Part of a small language model's weights: normalized queries and keys.
Each number is 500 + 50 x the weight over its row's rms, rounded and kept within 0 to 999. Layers, rows and columns count from 0. Numbers have three digits each. The size before them is the row's rms in percent of the matrix's.

# layer 9 MLP down (transposed), 832x320, rms 0.0844, rows 447-473, columns 160-239
105:579439512469532437464518523528549556519485439563488451569522533526471483445467443431520473445496497539495531514513467494504417583557517531547549571532571473465463526406575575373504560447550496523496615588413448542501492514439535576510456358
102:544467550522485440558475454536390470522543428495619541557564552535481391530594475474404507453489469448477479481511424461476473461509444546500485397489546519491502524545506529640520545604529568549450427483506474555519460529543520525499556509
100:537541518513513563482377519458486546458470471550485494541536495454559479418504481491513507426512617484529512477516506456498486510445471557430454559467489532521527545562433551544494592435505443483455527497534627484504508484601524580552498332
100:487529437537481489520559523515490560574411477463668510440498450529434619488487365539467521567483557534440532451534517559537537526546519471497459397514420615526442451473474546570428470529582481520542556434621515514466469589524343555563490502
092:532521424435537455445518503464489519526516557554544609553486445443440503507504506452476484527469503548422576590490407561433477512593547508467467552486498547553548495507528477458509487606477464525521403534458410434522472427559439569499372311
083:518460434469569534511548515510575457448531486434385444467533470537550544478436483465582529516453471465464531431461496519482507499542504545468433564543485376486517510563445522488536524514469424488470515525416529452504546501502647513452444401
098:495460542535459492522492605501495417489432502472490449446531566492576527596509495468504490507533416475459478518522517465473437501490434527464434522418476510570490494489535482553450521578478571383493565423580451511520478471552484502568402484
103:518479471494477474511560444641497505434515511429461497556535386512525553502556460470564522449531502512471410392535565452481495474565512523458482493524514538507426510540468510488425490532346461550403533490556462494513623447508462515517449450
092:482542485488400395552472567564526523540524515475440491499502439473518568540582541450476473467433503464532477493540458561525504506512594482441411494509455512440492472549514512574421526548553447479535545475473545450468465505530481375491500670
099:406536497503545537546514516453431500526403555503535469473546407484482505469572490503498498379472538492472476443589592410452551506553451466528541545479457543461523499464466506530438501460473489483401489509451663537409508510457425541490469486
101:567451510493513431528460532597500374553531468558469438497520500385495463577401472478446482345488493493431441551497437457517456520508544464468530529482534508543401446516543518482484453557566461459436478584455555511530464496540497568534486400
099:456547510581592503531521499452453459484395484454538503446550385447554409548426483501534508430438494578528458525396532488622387587482498552500475514513512467532484500468545392580468413533463461493465438513510536463561478449482493494568483461
093:540499557512462523450376595514442484438446470538536543547438481562470489498440460418456383540367496445511538439547444495523613467437416555409523544503498532499466467481512428534466505532472527475467569482514517512493520501515455504520447503
104:512487466634469455571462487411561566535498486470457483435478473478548490479521399477526528541440565473525502460479507424477417516567526556538455471575440431527500451614511542418456534460497527576564487558496494537479517525558505479498466433
101:439524559503455445537476480573446442442395478541559526480542418446580556519536579472530444485430511514568499466609511483603611552497597483463548677477500478561583526440424465517512454482567492539424477466510547490375481486509438491518482493
095:484430474568386487574609490463493585495559465549509581514508496487542567488534555565475474546426561427535503510455474538494519587555481407463489508513479544515495447530470492528488487573455587515415566490521485491517473448612722610484505508
096:507518495442539486473561516428539504489515526451528525506455449491570531460510467509410499475540475496436462505526469429515520448482518562414466461638535533497523515464435513504537404459489526372630549485584401495404565460429510495419518579
102:481548504458500489515396448467482507504478430479550469527540482525552430498442564597562585528584517451499501489537490493429482483569470496434492479436504492501555620496548509439451438421447656531558512514493510494477547573482477486506384474
101:515488530501444464542485478569448558483483500469432571504579546488433471439470463574405498476414497559536545570499477396469469530552497488421507478428450540480447538425619456489423555561541456523437455461542522522482462473508616534376535413
102:491476476489491577545514481484467509486442497502450416550523504520569551441496563452503468470470545396493425465651481479439479454512596471491568571437590524475543507479590493486467525473432440529522558423527493613453557505513489478526526499
105:518496533527491515450474468566518468433483529457544439442513480475421465473430470529453564385425531529519503509590546542478481567455457594483508505434512501387463472552504511548481447488544544537555481411504464524490495487552436604468351541
107:638488522517538454432483530575497527478527568518464541507431463455460539467505580511482416508508438468533463529532481476544468473553561447542548432616457503526536475470469463512491475500550418483501541528500428464545498411508450506472368569
093:445544563488691510428489485459536420482470544437444459449476485465568534521440511498542509477503401595494416551465447493490455469471454510543445466480432513583420522497385585424569521529529542569527516482442505457545429434450542619439526476
102:542582491522411536423590388454483482474546433494465500472529458441464452474559508519551471617438501491518508506574532512446552524561483500450434493443457490590521574458472563433578491467472529456432455517521534465479561573582443487469464572
097:619502490402536475556500483378533615516554437491554477458432414466400405515503508533444592577564501459382440454599494560530514523556513505500532570435400478445523434529547530409547495544436448493636495510473547413564475491503380411529449536
103:432514457471487448453464517429468542510526376488510508511530449507577509542519441585572596618517460543542466470501518521465534506607526422512429594570579499531468483512472566547503522470526518465555542520561509484461512508492407419447490520
098:513533417465566497449443478548493450530537442519392415482486480525508616539480516530505520452519509425431520482579659391419415495492510464560597427547545453439564452421508512483509526531496525485591490502484432423497522522502519488449561438
# layer 9 MLP gate, 832x320, rms 0.0641, rows 448-474, columns 160-239
099:404443549485485373481474531500514468564426479438448476507514558470561462444457483439559574490527526543471537415508540466383456586430562538582507541515485456428550558461498467508431486459511454561535507506466494575541480512470502478415520507
096:557525447383490511392419465507541506401485539512505561512584509331484487524458549481499471496537556450489457498571458348477538548505489431535542506555556518466597513452511464513547502375478540479496475506611496485459463513438625471488535480
100:562563473503565453440535458489462434492545599539450423510534540557563455488504539452630527468518495506504473517578549559501543463485524500563437498467518542464520503540468460540550466463488521519484511553561536470516448630537493513460497502
097:510466460486547562554557476418500474447587547476599606409470478504492477412554357482468421549494523444474473550484542473504471467489535574583480465556420558494458470545441530504499503444587542527485474505460543578460497473489482529495553472
097:584577528557419494469479517491537544488662563441471442528570455578564475498605512496561411493514484533530495494519484468531461545395557568538528572485517525441557484528525497499517497405447371565505460663469522435395435538499561529481498512
098:584514608565548532479517469532456470531600503531415569564555491513429524531453547474480511528476471494543515528515478506524467518544426458391513528507497486473585487387481566488443573447509513502468456577551514505399520505521501516382518568
103:448533434449483492545454428428565518477566557517390452557413520391519366620545473446432465512512542452470524527571527460449455526483500510475461538600600459475511530552503553519526460510470494507466538510492472501473547468366539482392543526
095:453521533531589471493471437458439465490507493522411458577504541482431482574472433537426540465548588523505584447540574490485522422545534577494458543425509454494469553501577553528512433502463442420513487509555547507492527555545497605518520481
097:486462438487409434596586491496497515406561446489586406486487466483459600610509519550439484528471527437536446547447449523569560555473571397440500487507572535588572515545522478448487590478497499419614502495438505499552486447559537507524473492
098:528505562478568508543478576524495467405573432496479502529495535470504449507444497466439473528540533531388414463509549451476435605512603453525505490488502568452497472542568543454521496473494560455532536564455523527466475457606510601620459424
102:460516471548511623505362465487395489384468580566546565472574498511461463412572477406509550438514486555445575447537584523544495494449516492520516483510526463442554502502484408507529454414548499555571533501501502528458474520491507510469573424
095:488557424393498500382385465471481421420433510535512547544555484517481529486439563502507555492505596576383503557497624422521560484485546523548500538458390525483564494564467505580456542474457460488455475466393585505505437484463532531469459483
104:501505545540511395469515531493501494365495534603491458607586487422455485485410589481485555494482484581452456514550515499609446469508521528523466484515496474514534498455512544447557513482518432532448544433484564466519436505487542516453552456
092:502499474511448492547577500445461580463539393477534474505436585596558444546461488568510557543515552378516487505589548527414456553544491481572511419596489528445445475572556402526489521490450423467490582476580484433546593562608490482558477501
096:546558502467484498475535467424535447515495497498588521511464359487510523505482482512528567388441495431561391513461481523521392652540450469541529435575423463534527509576474459536459549555475489477400522490551478502484428474476549551491519495
099:550449423431448444571477515503438478493455464489516448524544571502479451541453517579350478565439546465558598528458483583537519537542528443526586462457485490555481466477589494496482465537528463594482522493447526514526418490545469401455494442
106:549575418384431624548545513406458493492489619522421457495513516504388440552535453511462471535579550460436439483492462573504479569515460494474511468457600466470532451532484531441505534538522446498516472422498455450522521539566552578448538493
111:468479568464486494516495546524471449536487466507438472565492596513517519462488517538526485509562515577454560566415472489443473526490588487494486477417516545449478458571509552530514518484461524558559572538639477552432515485496537523434519469
102:502464486423604454455551545606442449526449534553491426472481532482610521526524456488556554403590539456614573469451446513426515503482524522504518508574485403541526475509541488528435415399394543643440495559407547533512476562451501550452584499
107:490511515521478564546380517484513532460500554623466484597532507482530544587566475524563501478532507613424540456438498408576500559611559463579422501531566466564450484501444518474506602486519511467471532534432382491522504534488514520534649494
106:452557448473401538516421529487515447448527533476463487467444423412513406554504503491579523553475573448448569492457574464590490453435488483517406562580527499512548529501510519584587449573536491516474468451523532513533470602518481519435571439
095:564403560393523535648440600478445456404481509589505470436544464535480499463566500542461438556458614470443542447534529512527519528551565504483556480402550477450508462494567505609459499457486484432494588513522512511534439500480508439565483503
103:487514519358384522497424507504534447474605450493561426496516501484465477568512430475526455548549564440454389534582524451417530475484497526545455545525487470490504492428456655521545507500461535617452525498508573509439490573517487571485528464
093:565420436448505518448535444515606550543565487451539546514501520491440488565422450541430475545538487529475479510417475480514497510508576519475517455601491499415579498506470388518470554505501514503609524602532503471522513533576496533527469491
102:598470485434584597491476443526473428477556465548416518490475472575384461542482524515433486528449498479534495517590482537431453577457446497476455536514482510388452428478537529518629463565548403542472492462525549452453532545501513497495471482
093:513508483516552554458571468481512507483520549577548505466468585624454548595552455486528530453428554509479625504517542525518485443516501545532550530511503491485474474541426546531494513443487565409518480424399507411505526612570509549481531457
093:574495472507542437604544448553547498481466519542453531481446504489506428585424456499566496485568514432544566546465459501491590464489572479477488542588547502534546470576434508469446565519482430502528397558522480446556569509644595534476462496
# layer 9 MLP up, 832x320, rms 0.0643, rows 448-474, columns 160-239
101:412474450459645459483517539517536474554503534565474492490529585457557524537489495472452559447498470501474443495493492605471503526460512441576516515544452502486562462507481514513529534480559573412565474500520439556523662494463512494404469512
096:532490559467520482466586509491549492495484505534514447456447466585441517477545496581525436535505584562516594521510504512483450458527568476401552484492488457453495445421492490488535527538526458528494520603524445493530574471515442493449527563
100:575497499454504461512475502559497464512461467531548545470577479576446514427546588480581493469488463533479566493402539501526457484499465440445426555471629495463397487475588513527478430424453475560512494467414512575459384510499496463424511549
099:555541443426517440489537592531563526497422433436525467503439481487524597535425542487623494533523510545545471539551433549494545486427468427464515441431608489482509429499491450481473446547445517450584471518571387436450489512542511445531440528
089:392475477427510494504633491444561477430408419543441514505484572504472590470481518401504493477495532518490507467589472526411470384600502448515464546490605421545526559443468594432478523486487501456519451389537445508625609524429467480494550570
096:503483426524500419481440466425542593454585501628529586421571457570498492502554649438433533522530515519546557523489437475526496485504591539608434482479416425519507537423501418421490559497480568528455482520535452481452509476440545578413583461
099:495487617602497511524392519517498481373494479539556465488613546526437543485480531533477482511454453548421508459548448492467529464529542532523479472516472505477572507469469477480506532441515498466540680542558532489480546531533494448568501485
097:569545504564525467561492450456559505527492570499412421507528549541438525522529500456432496532554559527491543470489548542554515480616602506519518511411480504452424548550534544562524417454485421495472514533528507481456590507488507534459524528
093:502450471510499482469496469479614444556500509456498458445439563435417481449443548527403508471555501559561486518452520451495435500606465550497508477664549483516470565597551512447445499585522441504538505511500423493518534479444425425480442513
101:531531494546545485507487471439539580506545490504432427584502482526524502488502532526496512458495543522515524497476531534478569512571515532488546537473485412486512495477428425431446559513407549500541472534574537520455575533430426438535496459
096:471465522394413462466468538555563512464485481569563479557453566594500647431566504500523491550495543579485525553540409521440494529511551522417522532516530502498535469485500542435526529455507510500558545455601514487444496448494524433416518481
092:575486490571502456541498399517512542467486443423461464539515474512459499451488546468473568484525491504546439520458524515529497476528490452569521486520538433544480444485519550494465445460541393491507430522479618531402550535491484492542462513
103:485531450457469430478475456432539617562511529573552554574434436524504512551447501454457444571462524478468501512497415528559571502511518374555494540397554442489459552415479465461538445515551455502488488474516550525476469524487575457508520559
100:459535445512518469533556540536392548415508411514512439386423449539572499486587531451501516539442449500534500579521503542480554510576536442531493500491484557522475481510577452569534519468394541462423465473503587468569571475460554437504475526
092:535465447566439497421447407477544511552455480489514499464503505491481460489471446557479462513457578427544438469402513481536566482513416459493557543529478536486452528437422524573507471536551518467553539464477512467428508490597517556447486458
095:514539524533540495621457466571555507518507496509514476560573513413481496485548527475537556531471475531533472445475422509518530559554481448492573491450411525493464442517442493443429468392514490435446520558521602436458446567617496504500503518
104:496505515508556458490424521535566591396510432492535546534558433545543611420505530575472573533402486538544526491403473531456522459549566504484550613498560475529427538468525513506501535403519495573515472492584557455343460442446520383462480520
108:431540452477569556483410470485509518509485481403554397582541531521547498546530536557573546520552457512578448420499408523534516525421500485459482552404535420549524570545513569514535490547500513451531570501520426520516478501436456552493578520
099:476517465595396524503427451480498422515481457404432551426550554520586439472603464451482474518403420446490445473556556521491510441411533526444483475462485548446500510572476491510515564500618572451523442502498617473574519427465457611510449495
102:561516525474418463492539537523589512510478469508390526530477511552518546529494483572585513623435384471462493533503535623509512477566492546483453551535449619565469522593525417410542487484466584442474514505538481401488463519533507525528555502
102:513450419570453426521418492459485565490556461464522497460512509536468515412420537446490494515495597518515570507515499546566556436408466518484427543537512512402577600590526456486480463528503468510545500592526465427463421540481571447536484512
094:487497537471449555528386469534482506442502541554623537496544486399517582455459449463516374517443575395515470452569493496502471447453510499452458473464618498472446475544486485559508512453520491412487517450514558632507458492611570449518439539
104:389469550488410486489438430474390480514507521510559504463542435461494516414566500507551486515524526457528419470506577395439479543515472458470419488481521486535491628440581522517503579550481555488487576477509527521485478534581474587495496481
103:573548441412497483565472426457474536546523512480498465491485490467463596568554578482526606492530543490561498503549541438404443524483427541508478533470478456500518478494458531456585405567473403505448588401483467466563529549506499505598518418
102:525463481439434488508491527519513491466524554544547452557483536511474581480538460482475437517455442559538567509490530490438398492495546549388430552518533521440444620370505572471516543492555414529593490464531506558437505502509546540507479531
102:505480500501516508419462453370521529516553525406488426526619509436571541454506478432487471447612518483501427474551525444446561548451567457489513480518461485481595459466492423444522518507439410520503511605583470514466532428499536568501488486
104:554463513479493522539536566386522566435589555483507419468554524529501500504467511498568455508531532497412466514555590580391413564482465545583499359416496448442501474466602469558550464466507441455464570468531583509495511512432463488577479489